Weights of a small GPT-style language model, trained from scratch on English Wikipedia: LayerNorm before each block, capped logits.
Each number is 200 + 40 x the weight over its row's rms, rounded and kept within 0 to 999. Layers, rows and columns count from 0. The size before them is the row's rms in percent of the matrix's.

# layer 8 MLP up, 384x96, rms 0.0899, rows 331-355, columns 0-95
104,196,144,201,196,259,251,223,141,217,144,263,172,210,285,121,194,182,162,185,189,198,161,289,222,250,164,210,209,205,274,182,216,261,206,143,232,200,190,249,231,203,142,175,241,199,165,205,106,232,173,247,277,177,175,224,211,170,125,172,253,162,77,180,188,170,232,207,174,192,234,181,136,183,177,199,169,211,191,212,184,194,228,208,143,159,275,174,171,212,218,141,201,216,190,194,246
098,253,175,161,217,194,219,182,233,152,210,229,172,111,200,151,224,242,149,249,184,272,220,244,221,262,191,191,123,215,179,207,198,190,167,103,186,218,210,206,124,124,249,220,175,181,154,152,231,190,253,198,176,225,258,157,139,130,290,211,247,262,174,168,151,190,210,209,208,191,167,179,230,269,204,183,261,221,297,175,151,193,214,270,200,177,236,215,159,230,236,220,227,205,230,187,208
104,225,141,142,214,173,235,182,193,228,255,226,132,192,166,200,190,153,216,176,192,209,275,286,226,268,170,183,173,127,183,237,136,217,163,249,193,131,120,221,157,180,168,175,173,132,183,169,151,196,223,191,202,158,176,212,255,206,237,114,148,223,162,172,192,203,183,201,220,206,169,143,219,249,264,245,174,151,180,290,267,250,235,218,242,216,218,240,186,111,221,215,248,223,195,196,192
099,205,179,163,195,129,253,191,277,145,258,209,121,214,166,204,204,212,171,280,267,231,139,175,188,136,176,213,202,204,174,233,169,192,289,151,255,165,156,202,195,195,155,262,215,181,246,218,201,170,206,132,149,214,205,187,219,257,196,242,231,209,162,194,135,223,189,277,180,125,204,154,195,294,174,276,222,222,168,164,158,236,167,206,189,175,179,190,216,129,237,135,207,230,188,169,230
101,215,129,257,85,233,222,190,162,247,197,240,254,211,264,110,258,174,169,209,190,199,145,232,226,189,213,127,255,196,189,134,201,215,154,201,208,191,205,177,177,235,159,249,209,200,252,104,252,208,201,173,199,203,246,222,153,170,236,186,179,167,235,216,188,239,188,222,233,172,123,157,287,262,181,133,170,269,229,217,207,186,186,211,205,230,157,185,247,219,192,241,136,206,249,235,241
102,216,257,163,185,226,271,150,187,258,263,168,157,222,241,247,169,155,180,179,121,162,218,169,194,207,281,222,123,221,175,255,233,184,163,220,213,241,190,171,198,213,251,181,184,201,137,148,168,123,219,152,206,184,172,238,250,236,182,207,121,224,188,166,148,226,129,166,202,289,269,204,150,280,215,157,222,177,185,236,240,152,177,205,250,182,171,270,208,205,244,194,158,158,183,213,196
099,234,290,166,245,139,210,288,123,175,220,204,185,205,171,213,227,187,160,207,291,215,188,251,162,234,195,260,206,177,232,205,211,173,194,148,247,147,206,195,171,156,219,191,150,248,190,201,220,234,155,222,205,200,209,187,164,134,111,178,181,144,165,231,214,278,179,173,146,193,241,175,191,235,225,117,168,248,182,161,273,239,214,264,284,207,201,206,212,212,203,275,139,228,226,150,211
104,174,239,173,245,222,203,256,226,196,218,223,146,193,182,215,128,137,172,243,169,195,123,186,230,214,190,248,166,175,185,159,173,214,134,162,228,240,225,174,212,161,232,239,244,205,175,200,238,239,255,169,203,250,249,229,59,151,245,194,250,186,252,171,154,198,175,165,269,252,184,247,235,183,165,189,182,194,157,241,200,225,121,135,187,172,234,189,197,120,199,233,268,211,219,145,261
102,172,185,148,226,230,176,148,232,210,100,164,286,274,132,189,162,192,238,182,169,157,194,211,168,219,209,175,121,200,243,199,125,240,244,238,166,210,185,198,197,240,143,254,206,152,214,214,197,174,238,169,216,213,189,109,176,174,148,212,273,248,181,135,225,179,166,189,236,207,169,237,228,186,256,209,168,167,185,157,206,228,131,213,240,230,136,208,254,159,228,154,247,134,241,244,259
104,180,109,225,152,212,258,215,234,196,222,121,205,254,181,231,248,189,243,204,181,202,166,185,158,263,241,273,172,205,232,159,138,196,161,150,216,200,228,204,204,201,263,182,168,161,180,191,207,128,228,213,132,213,175,174,163,144,270,185,253,189,210,164,246,238,194,187,193,203,183,305,166,252,155,225,155,206,250,189,175,255,167,231,242,153,239,249,152,170,262,204,231,208,153,188,306
103,165,219,209,156,181,201,238,161,212,225,205,184,133,156,247,155,222,140,164,182,218,202,184,178,202,218,240,205,255,216,210,236,162,147,196,216,207,197,155,222,233,198,179,140,229,214,167,279,173,173,182,264,159,234,182,161,243,264,197,254,198,181,205,198,220,236,279,155,275,275,108,199,179,184,283,139,172,161,244,226,234,197,254,154,150,190,191,187,184,59,186,224,198,150,152,217
103,204,149,221,287,203,196,161,187,129,221,252,147,247,228,161,211,253,206,242,164,222,307,233,173,230,219,133,149,166,246,202,226,226,222,167,199,146,198,171,176,271,141,210,218,175,170,210,159,235,271,196,139,146,217,147,239,166,203,286,170,172,193,249,183,188,183,162,161,216,254,160,237,202,242,264,189,213,132,133,137,194,189,201,141,218,172,248,155,171,194,228,159,211,255,185,205
101,215,259,182,206,142,220,197,210,184,247,213,219,228,180,192,198,156,230,234,203,112,247,205,164,194,218,242,272,215,229,249,197,168,196,153,247,196,111,163,235,178,174,114,204,226,186,138,212,233,209,230,174,189,132,195,227,206,166,246,213,226,192,191,204,201,178,150,208,218,203,118,187,254,244,199,185,129,179,217,260,210,182,251,185,183,244,202,134,107,230,96,227,196,251,323,210
103,213,162,189,157,320,248,239,160,169,207,187,229,182,162,181,233,172,240,267,193,178,257,195,124,210,150,254,164,209,164,228,157,187,131,234,184,118,88,166,197,247,200,232,169,182,156,222,256,218,278,243,149,229,240,174,205,143,254,205,233,240,205,172,186,194,197,284,166,216,181,208,233,164,204,227,276,190,169,212,223,161,186,222,185,236,172,175,178,226,246,181,148,258,193,150,210
089,146,170,191,206,195,176,195,175,202,176,244,187,206,186,77,207,181,207,156,197,140,170,195,136,181,136,225,216,213,227,251,154,246,264,211,191,175,185,176,299,230,182,153,154,216,201,231,205,194,276,199,225,191,287,194,218,134,210,224,212,176,296,195,163,171,203,124,135,171,216,140,210,243,153,258,229,150,188,224,213,210,177,214,221,240,190,273,232,179,216,178,121,202,199,147,282
100,234,300,247,230,258,215,269,235,212,259,208,250,188,175,167,200,274,178,227,187,207,181,205,172,186,225,219,169,113,185,167,275,138,242,164,155,212,144,198,219,247,194,187,198,196,176,177,175,207,268,163,153,222,227,242,175,175,142,194,224,198,218,182,222,193,164,201,182,142,85,198,254,245,213,277,194,154,96,145,209,201,167,183,164,207,221,247,223,206,238,206,228,235,174,117,192
095,176,200,209,254,204,177,185,206,164,156,161,144,181,269,193,210,194,259,155,228,193,166,189,187,234,144,221,220,130,143,182,274,202,159,125,192,132,223,185,201,180,253,181,237,148,277,257,235,155,138,190,182,180,126,270,208,110,212,255,228,229,166,186,185,249,269,232,159,174,196,140,213,192,209,195,196,219,293,214,148,166,193,267,195,203,244,162,216,169,166,224,135,223,205,249,171
100,177,166,177,153,193,251,206,208,218,259,140,227,237,158,200,205,77,139,207,156,151,211,298,169,176,163,172,160,185,201,238,200,297,241,204,152,152,188,174,236,250,219,215,136,166,198,212,211,278,216,249,235,190,215,200,254,199,198,244,288,176,179,218,223,163,259,212,186,248,209,203,178,190,233,195,260,155,133,187,210,188,223,183,199,203,137,216,166,119,266,135,217,228,157,204,184
103,244,152,198,283,266,217,312,200,215,188,222,252,180,219,175,142,251,216,183,215,224,252,193,216,177,204,180,216,211,150,269,175,179,233,175,175,213,231,214,196,140,283,180,222,204,191,206,126,195,197,143,95,222,115,283,237,179,218,182,218,220,137,176,231,180,230,203,192,85,179,176,182,192,233,178,232,141,221,250,200,168,205,200,209,148,206,210,177,228,239,201,182,136,178,251,255
104,173,252,88,149,229,204,226,165,178,168,259,179,210,231,140,231,117,217,238,196,124,232,174,127,197,224,190,258,212,231,172,222,189,144,199,151,132,256,205,196,215,205,211,225,287,183,222,237,175,222,167,240,143,192,93,298,315,185,199,187,234,226,202,237,186,152,209,194,176,176,148,232,194,222,236,241,217,198,157,195,208,214,201,257,218,189,198,255,196,225,199,168,243,212,186,210
099,196,235,179,149,171,268,277,157,207,184,260,154,218,258,135,222,162,242,175,155,194,216,243,218,236,211,188,201,269,199,178,201,191,197,229,215,216,123,164,168,217,165,215,191,170,204,112,206,261,214,224,157,200,191,126,153,158,249,154,194,204,103,245,238,238,214,159,298,215,223,155,244,170,229,213,197,216,177,163,146,143,211,187,161,158,215,247,284,264,183,178,201,184,219,276,175
102,258,184,218,178,126,200,146,212,229,217,192,257,221,182,184,231,184,162,175,219,174,257,224,169,213,231,257,257,116,183,226,161,156,161,160,206,152,242,178,197,220,143,216,206,297,167,165,232,181,245,185,171,173,271,123,224,196,221,211,217,168,261,229,231,190,115,174,164,182,233,236,211,162,126,159,228,263,178,190,239,81,152,224,141,184,226,181,178,217,216,175,253,270,192,221,190
101,158,189,189,164,119,276,132,255,189,219,191,160,253,192,191,178,235,209,233,246,157,190,188,211,140,238,169,189,240,196,186,205,152,176,227,173,148,221,205,184,226,68,149,223,239,236,206,191,190,251,264,162,200,147,197,216,256,174,307,225,213,211,204,252,162,158,200,213,188,234,229,197,155,205,174,177,161,151,286,185,163,205,227,261,177,239,266,153,180,133,185,147,144,191,183,240
110,215,244,173,144,142,182,259,221,213,168,200,161,228,200,168,166,259,199,229,201,260,127,151,258,212,184,242,201,219,177,211,148,155,157,267,217,261,205,186,190,198,254,190,177,195,194,221,218,208,222,221,243,137,207,298,224,154,114,313,199,187,196,239,239,166,236,216,184,224,157,220,165,193,243,203,179,232,181,211,164,183,88,240,146,199,160,144,170,159,179,167,199,171,274,253,248
108,145,221,182,255,235,194,215,231,244,140,202,189,246,228,206,198,153,178,208,242,257,202,141,191,171,206,118,143,209,209,159,242,261,256,319,236,239,197,259,193,229,175,237,129,151,194,122,199,256,247,188,165,272,210,169,195,166,202,133,201,209,147,217,198,166,183,255,161,177,221,212,197,208,210,232,168,214,179,144,159,252,209,223,176,268,183,148,190,228,132,173,256,203,116,237,204
# layer 8 MLP down (transposed), 384x96, rms 0.0808, rows 331-354, columns 0-95
103,224,172,186,259,194,211,152,134,217,271,152,200,218,267,205,175,181,160,248,250,176,208,142,267,175,229,148,144,187,226,160,233,103,154,235,243,181,202,179,299,179,234,168,190,129,207,269,147,188,229,203,214,210,190,185,169,196,180,218,225,139,153,221,223,210,251,179,195,212,206,286,190,221,192,202,228,188,283,194,176,246,164,206,143,189,183,312,234,203,243,173,215,206,190,124,241
097,264,138,237,105,256,145,103,201,176,177,201,185,186,266,257,155,224,199,173,145,215,197,172,204,189,258,156,272,206,233,213,217,194,203,180,197,227,208,183,198,247,135,192,193,99,229,166,192,229,209,184,155,151,214,240,227,231,194,195,216,188,223,212,175,176,242,190,197,220,239,278,128,193,280,120,259,196,214,248,214,138,191,138,223,158,236,202,182,182,169,246,219,238,183,272,143
095,186,228,245,305,264,118,160,243,190,204,195,157,207,243,223,198,212,190,222,204,186,196,115,276,241,155,260,202,218,226,260,246,165,190,150,218,237,209,192,146,190,220,183,197,163,166,198,283,142,197,109,227,198,191,172,187,162,200,311,233,279,195,215,225,153,166,242,171,205,227,169,184,116,173,175,207,195,159,125,197,223,180,185,150,207,263,196,153,230,203,198,213,200,165,233,243
098,190,165,223,187,236,178,223,160,191,148,166,171,214,204,261,188,269,156,154,198,161,216,200,185,229,283,216,165,159,187,158,227,241,199,201,193,159,269,203,213,191,263,248,226,234,166,175,239,216,175,121,197,171,148,275,216,212,228,207,286,216,163,135,181,67,187,197,219,245,255,188,247,221,219,196,165,183,117,266,211,156,242,227,242,163,169,218,185,136,189,149,259,237,250,217,172
104,191,205,197,198,186,225,231,195,121,239,152,181,173,180,208,285,151,129,179,214,171,180,246,165,264,187,166,241,238,313,225,85,181,200,202,180,243,202,207,276,253,186,253,214,170,115,193,190,192,254,222,179,194,198,168,197,226,180,151,210,144,193,183,317,193,171,228,213,198,206,183,204,250,190,207,211,216,224,208,215,219,261,224,215,145,162,177,201,193,205,209,176,69,197,185,249
104,219,212,146,212,222,132,242,143,181,212,229,202,121,214,201,164,237,214,209,239,240,211,179,140,246,208,237,204,191,307,181,228,205,175,231,159,202,149,200,178,159,260,178,130,215,223,198,155,248,172,165,191,196,200,197,255,197,85,154,272,223,232,188,259,203,209,253,152,125,161,221,170,173,179,176,262,202,163,263,242,248,227,225,216,154,167,168,221,145,286,223,149,198,216,262,214
099,165,174,245,144,192,267,294,201,195,191,208,216,260,230,223,211,170,155,197,244,192,167,199,169,274,131,245,148,121,176,271,261,195,107,208,193,242,252,134,185,209,228,143,162,181,170,161,115,252,228,203,214,196,229,250,214,239,185,174,203,191,232,145,197,209,137,223,237,147,295,221,213,225,205,217,202,246,208,231,190,220,216,246,179,184,201,178,154,200,228,158,137,156,246,189,138
105,184,261,213,192,219,115,132,231,261,247,199,112,244,217,155,180,130,251,206,217,219,213,205,168,172,261,179,230,192,167,242,170,164,234,208,184,260,246,221,188,223,137,262,200,227,271,202,247,261,246,206,211,186,224,157,191,165,262,264,174,188,239,276,256,200,149,174,178,195,164,197,227,205,193,114,229,174,178,211,213,206,222,152,158,162,203,106,218,116,170,169,191,174,214,148,231
101,237,269,191,162,153,234,194,224,213,249,173,139,237,205,237,125,190,186,184,155,241,278,229,177,192,185,234,205,249,193,232,188,203,196,230,260,233,283,246,215,199,312,204,134,188,147,115,169,194,168,158,147,173,207,253,152,157,166,162,216,178,195,253,186,167,232,132,196,200,155,249,179,174,250,138,235,280,230,193,187,150,202,150,159,199,190,196,215,228,197,148,257,273,195,171,189
105,247,183,193,220,290,233,208,199,126,201,207,174,195,208,229,187,167,285,201,208,198,143,158,233,184,164,107,221,232,146,121,165,143,191,206,206,174,171,150,220,176,201,264,223,314,205,224,205,102,208,125,216,184,185,170,217,168,236,145,188,143,246,232,270,179,170,195,183,258,250,178,248,206,178,162,214,255,234,160,175,209,239,235,190,270,186,231,205,250,151,188,236,197,237,178,227
106,150,233,222,230,187,287,256,172,208,232,245,178,219,250,188,204,150,216,156,294,144,178,199,202,151,187,249,146,132,300,176,291,151,265,172,228,187,201,195,217,213,207,263,201,205,130,168,205,201,204,171,198,203,147,206,220,186,285,187,120,225,184,221,199,212,154,216,182,195,202,101,181,191,220,221,166,271,195,148,227,263,201,184,117,207,211,173,227,180,213,211,165,171,201,216,265
100,222,196,299,172,245,236,219,148,107,139,167,104,166,243,187,196,207,268,222,139,156,194,241,208,236,186,235,184,207,189,236,227,164,229,209,216,209,225,229,183,240,164,155,203,151,280,240,173,247,207,207,202,173,153,250,213,247,206,178,211,173,211,175,195,181,273,191,180,144,213,186,187,182,196,228,228,249,149,149,287,287,140,228,153,245,136,157,225,188,222,179,179,265,195,156,151
101,95,172,175,194,245,154,218,129,216,225,216,143,228,105,202,189,287,250,195,207,198,211,275,183,170,262,218,216,159,206,142,281,174,134,192,219,185,174,201,253,177,238,251,136,208,202,112,175,167,249,256,222,217,159,171,182,198,245,172,137,182,231,249,221,155,212,178,260,247,142,201,179,288,241,177,185,211,204,175,275,204,227,172,216,218,215,242,209,180,165,184,157,208,198,200,189
101,157,183,273,126,217,185,151,238,209,214,235,267,189,205,127,258,268,163,231,196,303,171,173,193,219,244,190,154,263,202,215,171,210,238,276,185,222,180,193,231,167,196,269,185,224,221,232,200,143,240,159,160,220,139,211,165,207,181,166,216,226,125,221,201,152,257,152,198,174,253,233,163,236,201,196,180,240,221,200,182,119,229,235,96,229,182,135,150,176,198,170,259,161,216,187,171
086,188,128,189,205,164,258,147,167,261,233,170,229,162,228,236,156,178,271,205,240,223,151,232,229,201,170,183,181,290,150,199,187,214,216,129,173,192,234,200,239,202,129,158,129,196,233,241,148,301,206,225,191,162,184,156,213,221,207,210,246,123,253,204,157,156,199,155,194,162,269,177,175,230,174,260,168,175,203,221,227,214,244,165,200,219,168,209,212,234,161,253,187,334,207,218,177
098,209,228,273,234,184,203,153,232,285,187,106,227,290,247,242,239,209,218,225,178,229,187,131,201,216,236,170,202,237,210,116,216,224,196,289,227,146,200,255,200,255,185,185,224,222,267,176,200,131,187,219,165,204,195,199,144,232,231,226,124,250,220,167,233,222,149,189,153,225,173,234,179,125,162,170,180,149,231,146,155,213,243,218,176,151,203,212,168,203,148,278,156,164,156,208,201
095,241,204,201,140,219,127,196,210,203,192,194,199,228,153,237,231,212,246,266,264,157,178,198,177,209,159,200,207,216,246,259,163,145,224,248,171,225,291,203,209,173,160,156,225,189,288,207,204,120,185,211,200,173,237,200,158,169,180,192,243,160,236,247,221,122,190,159,168,220,247,159,199,267,202,174,303,197,216,141,242,207,156,167,208,245,146,156,252,196,124,222,256,164,118,218,165
100,187,150,198,227,229,251,168,219,189,205,232,261,199,221,225,125,164,106,199,243,218,163,275,178,226,189,150,180,200,223,188,195,234,187,222,249,206,154,186,154,219,173,132,208,203,107,189,269,178,166,275,159,178,161,122,323,189,222,241,257,194,204,184,197,182,185,220,174,189,184,232,235,146,188,255,125,229,145,226,213,267,208,187,218,188,184,248,167,162,184,217,265,207,163,228,275
102,151,135,297,174,271,168,192,199,171,218,203,249,161,126,266,178,192,202,199,122,207,245,190,134,270,111,179,141,215,199,231,299,222,136,187,148,177,189,222,201,176,212,262,220,210,193,189,192,214,243,194,261,141,260,210,159,196,168,215,143,172,234,210,183,210,197,203,191,204,190,192,202,146,186,166,261,223,211,262,254,222,228,149,161,168,236,251,246,164,276,211,183,150,194,215,169
098,189,255,239,201,191,185,163,197,216,218,273,175,174,184,228,244,240,211,218,187,144,225,261,213,174,223,221,160,175,181,217,192,250,167,268,136,194,191,124,167,235,237,145,138,141,175,194,183,342,218,236,233,225,211,225,121,133,236,170,220,212,209,173,158,235,207,209,141,185,219,261,188,187,140,236,200,224,163,229,208,215,241,189,217,143,202,146,238,143,129,288,177,217,241,154,162
097,221,195,247,225,183,172,185,189,212,132,177,224,225,169,275,191,223,263,195,286,253,140,216,107,194,240,169,215,133,216,222,156,152,211,181,244,164,172,186,205,174,176,272,211,191,168,193,243,142,204,145,211,167,187,157,274,217,122,145,215,157,234,176,233,262,181,262,156,164,277,200,174,175,251,189,192,193,226,184,165,252,221,257,206,230,240,223,154,236,285,207,228,128,157,210,176
102,206,248,239,214,117,264,201,230,264,184,169,275,275,212,178,130,189,188,204,110,168,147,147,208,228,254,169,200,207,215,251,149,185,208,189,274,167,158,209,193,218,200,186,215,265,242,203,216,170,206,177,206,209,245,108,269,182,211,192,219,202,160,201,223,164,218,186,164,244,261,195,133,149,178,175,189,217,133,196,250,200,201,296,158,240,236,173,214,142,145,201,234,261,169,233,153
102,251,281,203,187,188,123,242,170,188,224,204,200,150,180,205,201,217,239,165,231,254,215,201,197,251,173,198,245,191,279,157,211,253,175,217,189,241,231,203,188,163,214,295,129,222,186,197,151,186,158,122,225,178,292,196,178,193,216,71,167,158,221,226,194,209,191,277,167,282,243,154,226,147,195,214,263,205,202,179,200,184,162,190,150,241,145,152,174,202,186,225,204,194,220,235,122
104,230,271,229,197,156,239,164,163,197,243,244,135,176,161,169,248,269,131,248,184,202,235,254,192,179,191,247,237,195,162,296,161,209,131,178,92,208,199,179,206,264,178,218,192,169,253,208,211,220,144,208,185,253,139,255,186,175,196,202,254,157,216,234,231,201,176,183,186,180,239,170,178,241,116,178,187,145,270,194,173,224,169,150,160,197,136,246,259,205,223,214,140,228,222,226,254
# layer 8 MLP gate, 384x96, rms 0.0987, rows 332-355, columns 0-95
103,192,233,193,225,64,226,164,207,158,180,204,238,204,143,231,197,158,245,248,155,183,213,148,200,123,217,205,200,189,133,326,211,186,207,165,263,162,133,203,207,182,204,194,168,114,192,242,224,250,238,191,232,195,149,210,259,201,204,192,184,177,283,191,209,258,241,255,197,162,226,218,219,233,209,163,158,201,140,235,202,200,190,235,182,210,116,177,207,195,172,268,154,270,169,206,176
103,187,222,164,204,160,189,158,203,198,213,215,211,247,112,217,216,174,218,126,159,127,211,260,208,251,262,216,209,149,164,198,233,116,178,197,162,151,168,237,222,197,182,228,166,162,198,170,160,178,229,284,200,149,200,184,199,219,222,164,200,192,190,161,76,236,204,166,269,223,175,224,213,256,224,204,179,174,195,351,242,155,258,154,241,214,216,182,206,211,164,199,193,244,259,243,198
096,241,180,202,173,214,189,159,270,172,204,165,237,167,182,276,223,197,257,264,210,197,279,173,232,290,187,218,169,210,237,234,223,207,156,198,204,130,228,216,245,135,201,211,162,214,136,193,192,257,246,241,191,132,264,202,256,154,231,228,128,190,127,134,170,193,229,212,183,234,242,210,133,218,267,240,131,203,173,163,174,237,135,166,223,166,226,209,198,194,150,159,245,259,221,154,158
100,286,229,192,163,204,227,162,153,193,206,112,197,145,154,207,179,234,254,230,106,163,182,280,216,202,213,120,198,221,157,158,249,159,207,283,237,239,171,303,206,195,202,226,144,176,148,187,160,245,168,151,164,178,139,243,189,237,191,169,212,224,160,171,192,246,132,177,197,216,231,237,239,222,175,187,188,255,214,199,252,203,253,258,216,194,179,305,232,187,221,182,218,177,225,202,212
105,209,181,179,178,217,223,141,247,79,161,178,195,229,178,267,216,236,182,198,198,202,154,146,166,166,188,205,148,189,160,273,120,134,212,196,210,241,230,166,245,171,155,234,187,162,220,254,210,270,156,196,199,175,187,244,201,235,248,246,198,247,254,225,214,311,308,189,185,201,131,198,179,184,226,219,220,205,151,234,241,166,174,228,146,246,164,205,229,135,201,247,179,238,212,191,248
099,178,210,157,159,199,243,215,199,252,136,223,166,191,94,183,189,166,218,225,174,251,189,212,232,243,178,230,239,164,244,193,235,207,178,267,258,229,157,194,227,172,179,201,188,255,232,216,125,227,252,167,211,116,193,236,219,261,200,185,233,177,202,153,270,204,146,201,242,207,201,304,225,232,153,209,187,272,151,224,189,147,207,206,134,104,207,210,235,243,157,184,181,292,220,230,248
093,300,140,208,213,207,201,230,127,151,228,208,222,254,204,234,125,172,216,168,126,187,175,96,205,195,208,243,216,217,230,196,174,232,285,303,199,151,205,211,207,127,191,169,228,222,189,132,193,205,228,202,142,141,179,209,167,181,192,203,273,207,167,211,209,144,217,132,200,181,209,297,231,164,242,226,205,179,109,220,189,170,153,214,219,210,214,226,155,165,184,187,233,254,246,195,198
099,133,243,224,201,220,221,212,207,132,220,282,255,242,210,188,201,164,206,193,162,192,230,225,195,201,204,206,193,235,200,170,119,245,235,220,259,173,198,202,169,165,251,124,157,222,217,316,105,243,193,218,251,157,224,147,239,261,227,178,218,207,278,169,194,216,164,167,167,225,227,168,172,201,170,188,144,214,235,141,239,146,141,218,214,241,233,186,202,195,206,110,214,235,240,116,149
104,337,263,208,176,217,215,186,163,221,191,269,255,213,198,234,230,202,154,116,150,129,209,243,144,218,246,155,208,173,182,211,284,253,258,187,171,185,215,191,199,232,180,225,179,199,175,222,191,217,200,221,199,113,225,243,156,260,253,186,217,186,210,211,208,241,210,242,146,250,164,195,231,229,137,140,221,185,193,193,200,210,165,176,201,164,213,202,272,182,176,104,239,137,208,238,277
100,186,260,189,179,198,261,183,220,192,174,121,228,231,140,188,152,181,221,167,246,169,235,232,194,195,218,258,188,283,152,153,205,232,208,217,234,192,174,187,210,188,237,170,145,139,276,155,162,147,261,266,200,193,219,148,150,247,227,261,223,184,267,138,200,217,158,266,151,117,244,215,199,142,282,161,252,183,241,210,167,178,182,169,235,139,199,182,193,234,114,168,190,201,227,212,204
106,216,166,229,189,170,332,146,161,204,227,117,138,237,194,293,205,140,200,176,245,173,191,138,200,278,182,200,232,207,167,213,277,142,162,179,265,191,194,150,245,143,225,249,153,237,180,167,192,218,220,268,203,142,142,191,200,202,200,180,203,220,168,228,222,194,306,233,234,231,249,188,170,258,201,240,162,219,227,202,235,212,195,211,200,204,233,175,151,194,145,185,262,187,212,234,176
094,246,184,148,180,222,252,186,199,212,131,242,119,169,179,206,162,175,154,177,179,245,125,162,150,159,231,159,219,300,212,252,240,241,253,186,180,207,263,223,191,192,255,191,161,183,233,167,205,273,222,178,218,202,190,178,261,213,224,227,182,147,157,169,162,228,186,198,212,212,139,251,229,196,184,188,136,191,144,229,299,244,229,257,121,211,229,204,216,129,123,176,206,213,238,249,242
103,264,236,171,230,187,185,258,245,172,178,256,227,275,230,192,235,141,221,216,235,238,179,199,173,179,269,239,200,179,195,176,253,215,222,211,204,184,164,205,114,175,115,146,183,200,206,305,102,185,236,222,274,193,197,182,164,186,201,201,154,175,228,193,136,189,204,272,205,213,149,225,211,147,164,191,129,196,276,201,171,188,189,150,146,193,161,259,218,242,226,138,184,157,242,269,200
085,186,181,175,134,173,239,246,141,248,234,187,199,176,226,215,173,230,135,208,174,208,173,203,228,217,202,152,173,239,187,213,284,203,104,179,200,203,239,235,157,203,200,229,212,186,218,276,135,216,161,225,189,159,153,238,114,202,203,268,214,104,162,148,234,238,216,232,220,193,147,253,213,231,249,198,135,168,232,264,232,211,243,178,191,252,180,199,178,192,162,188,210,98,164,279,132
096,215,215,192,193,223,236,264,216,204,142,236,221,163,180,278,134,164,207,269,172,149,222,186,178,170,152,282,179,178,165,232,158,220,216,179,226,196,108,215,230,148,188,186,158,219,234,192,194,120,174,161,222,214,173,149,279,255,187,257,213,220,187,221,248,178,215,202,244,179,227,186,183,224,258,282,209,200,195,172,100,164,170,123,193,158,163,135,171,155,247,155,182,238,223,149,261
093,222,228,157,176,212,190,154,168,153,229,244,231,83,234,214,221,252,236,244,220,155,200,248,193,226,186,277,209,224,189,217,228,183,205,112,203,297,168,219,256,232,227,168,185,143,243,157,220,306,228,212,173,229,212,151,222,221,150,218,154,171,195,162,199,163,152,217,181,129,179,241,250,179,213,203,210,175,260,245,175,135,208,127,163,199,277,111,228,226,188,213,197,205,213,191,209
097,224,185,206,171,281,188,205,246,229,187,202,226,246,190,197,146,190,176,241,187,153,173,261,236,277,265,182,278,170,173,196,212,130,257,245,177,241,157,186,196,216,238,175,220,99,177,177,262,198,204,221,165,181,161,190,209,220,212,225,245,115,184,211,143,185,239,255,125,251,150,186,187,160,164,178,163,287,215,211,253,178,199,181,187,209,164,151,158,191,141,172,96,261,206,215,179
099,222,212,216,207,240,246,161,273,216,303,207,250,195,183,185,263,135,195,173,130,194,145,151,142,195,192,173,164,211,205,171,185,113,216,169,274,177,181,106,217,207,176,232,199,230,173,140,224,281,234,203,236,183,206,198,180,274,249,156,174,160,200,141,261,181,251,155,170,177,240,177,189,268,167,232,153,216,193,211,242,180,227,173,188,170,208,169,187,238,187,116,219,257,194,140,159
102,137,224,222,226,217,243,220,189,198,227,223,216,239,176,230,142,254,158,166,228,210,136,220,214,213,191,239,205,208,224,168,172,235,263,174,211,184,150,221,208,237,177,218,175,221,205,227,200,192,90,198,230,212,232,197,179,163,159,247,249,170,194,236,169,257,214,300,260,115,156,317,213,235,192,212,79,180,129,206,139,210,213,216,154,218,226,208,252,188,154,233,265,238,159,222,196
114,215,254,211,163,205,187,108,161,199,114,279,189,150,175,170,214,251,245,158,203,130,202,193,176,226,267,212,214,229,207,187,251,225,246,275,202,77,182,175,234,201,127,270,223,182,234,140,173,244,251,163,186,151,177,238,196,226,165,194,264,212,238,253,141,157,247,195,196,166,173,205,242,165,180,178,227,210,168,190,230,212,227,163,163,202,233,233,231,140,216,189,219,213,239,286,218
099,175,181,158,188,238,190,202,223,179,173,242,207,247,212,180,181,190,219,140,170,175,90,154,209,231,221,166,159,283,239,143,245,190,192,246,273,162,201,247,210,225,141,153,216,188,187,226,172,283,307,140,169,192,170,220,137,216,223,240,263,108,175,194,152,135,237,223,214,191,139,175,175,171,160,209,130,192,255,197,159,247,248,206,193,143,215,192,256,173,219,225,198,204,208,244,206
094,167,248,216,222,164,113,129,178,168,161,217,238,253,143,202,230,154,183,141,241,186,137,244,188,238,229,215,231,221,254,204,234,234,146,185,231,228,239,164,211,152,154,169,93,158,185,254,237,224,239,288,235,189,291,195,200,224,182,185,177,187,130,166,212,187,181,269,152,231,188,144,200,196,225,192,209,183,220,226,206,219,163,180,150,285,164,167,263,227,226,215,268,176,230,216,151
099,203,279,193,271,179,200,165,159,139,244,194,183,227,75,135,189,264,175,239,284,211,169,238,195,215,237,235,234,183,122,226,185,136,126,157,206,240,245,216,207,187,213,222,203,167,257,237,196,216,200,175,257,179,221,271,178,189,257,178,198,190,214,141,154,230,225,219,222,168,125,186,176,217,210,197,230,122,198,228,170,195,157,173,198,219,199,190,273,179,192,145,157,275,260,202,167
110,196,211,252,195,187,238,204,186,196,236,132,310,222,117,215,273,227,157,142,254,180,184,214,222,209,215,189,158,220,127,192,202,192,176,179,300,169,194,230,186,172,170,253,199,137,176,183,240,192,181,216,173,193,250,180,203,274,160,212,254,259,220,133,142,215,213,278,284,194,207,211,172,233,195,184,219,136,141,248,228,203,214,155,206,167,148,264,177,152,171,241,224,182,193,137,154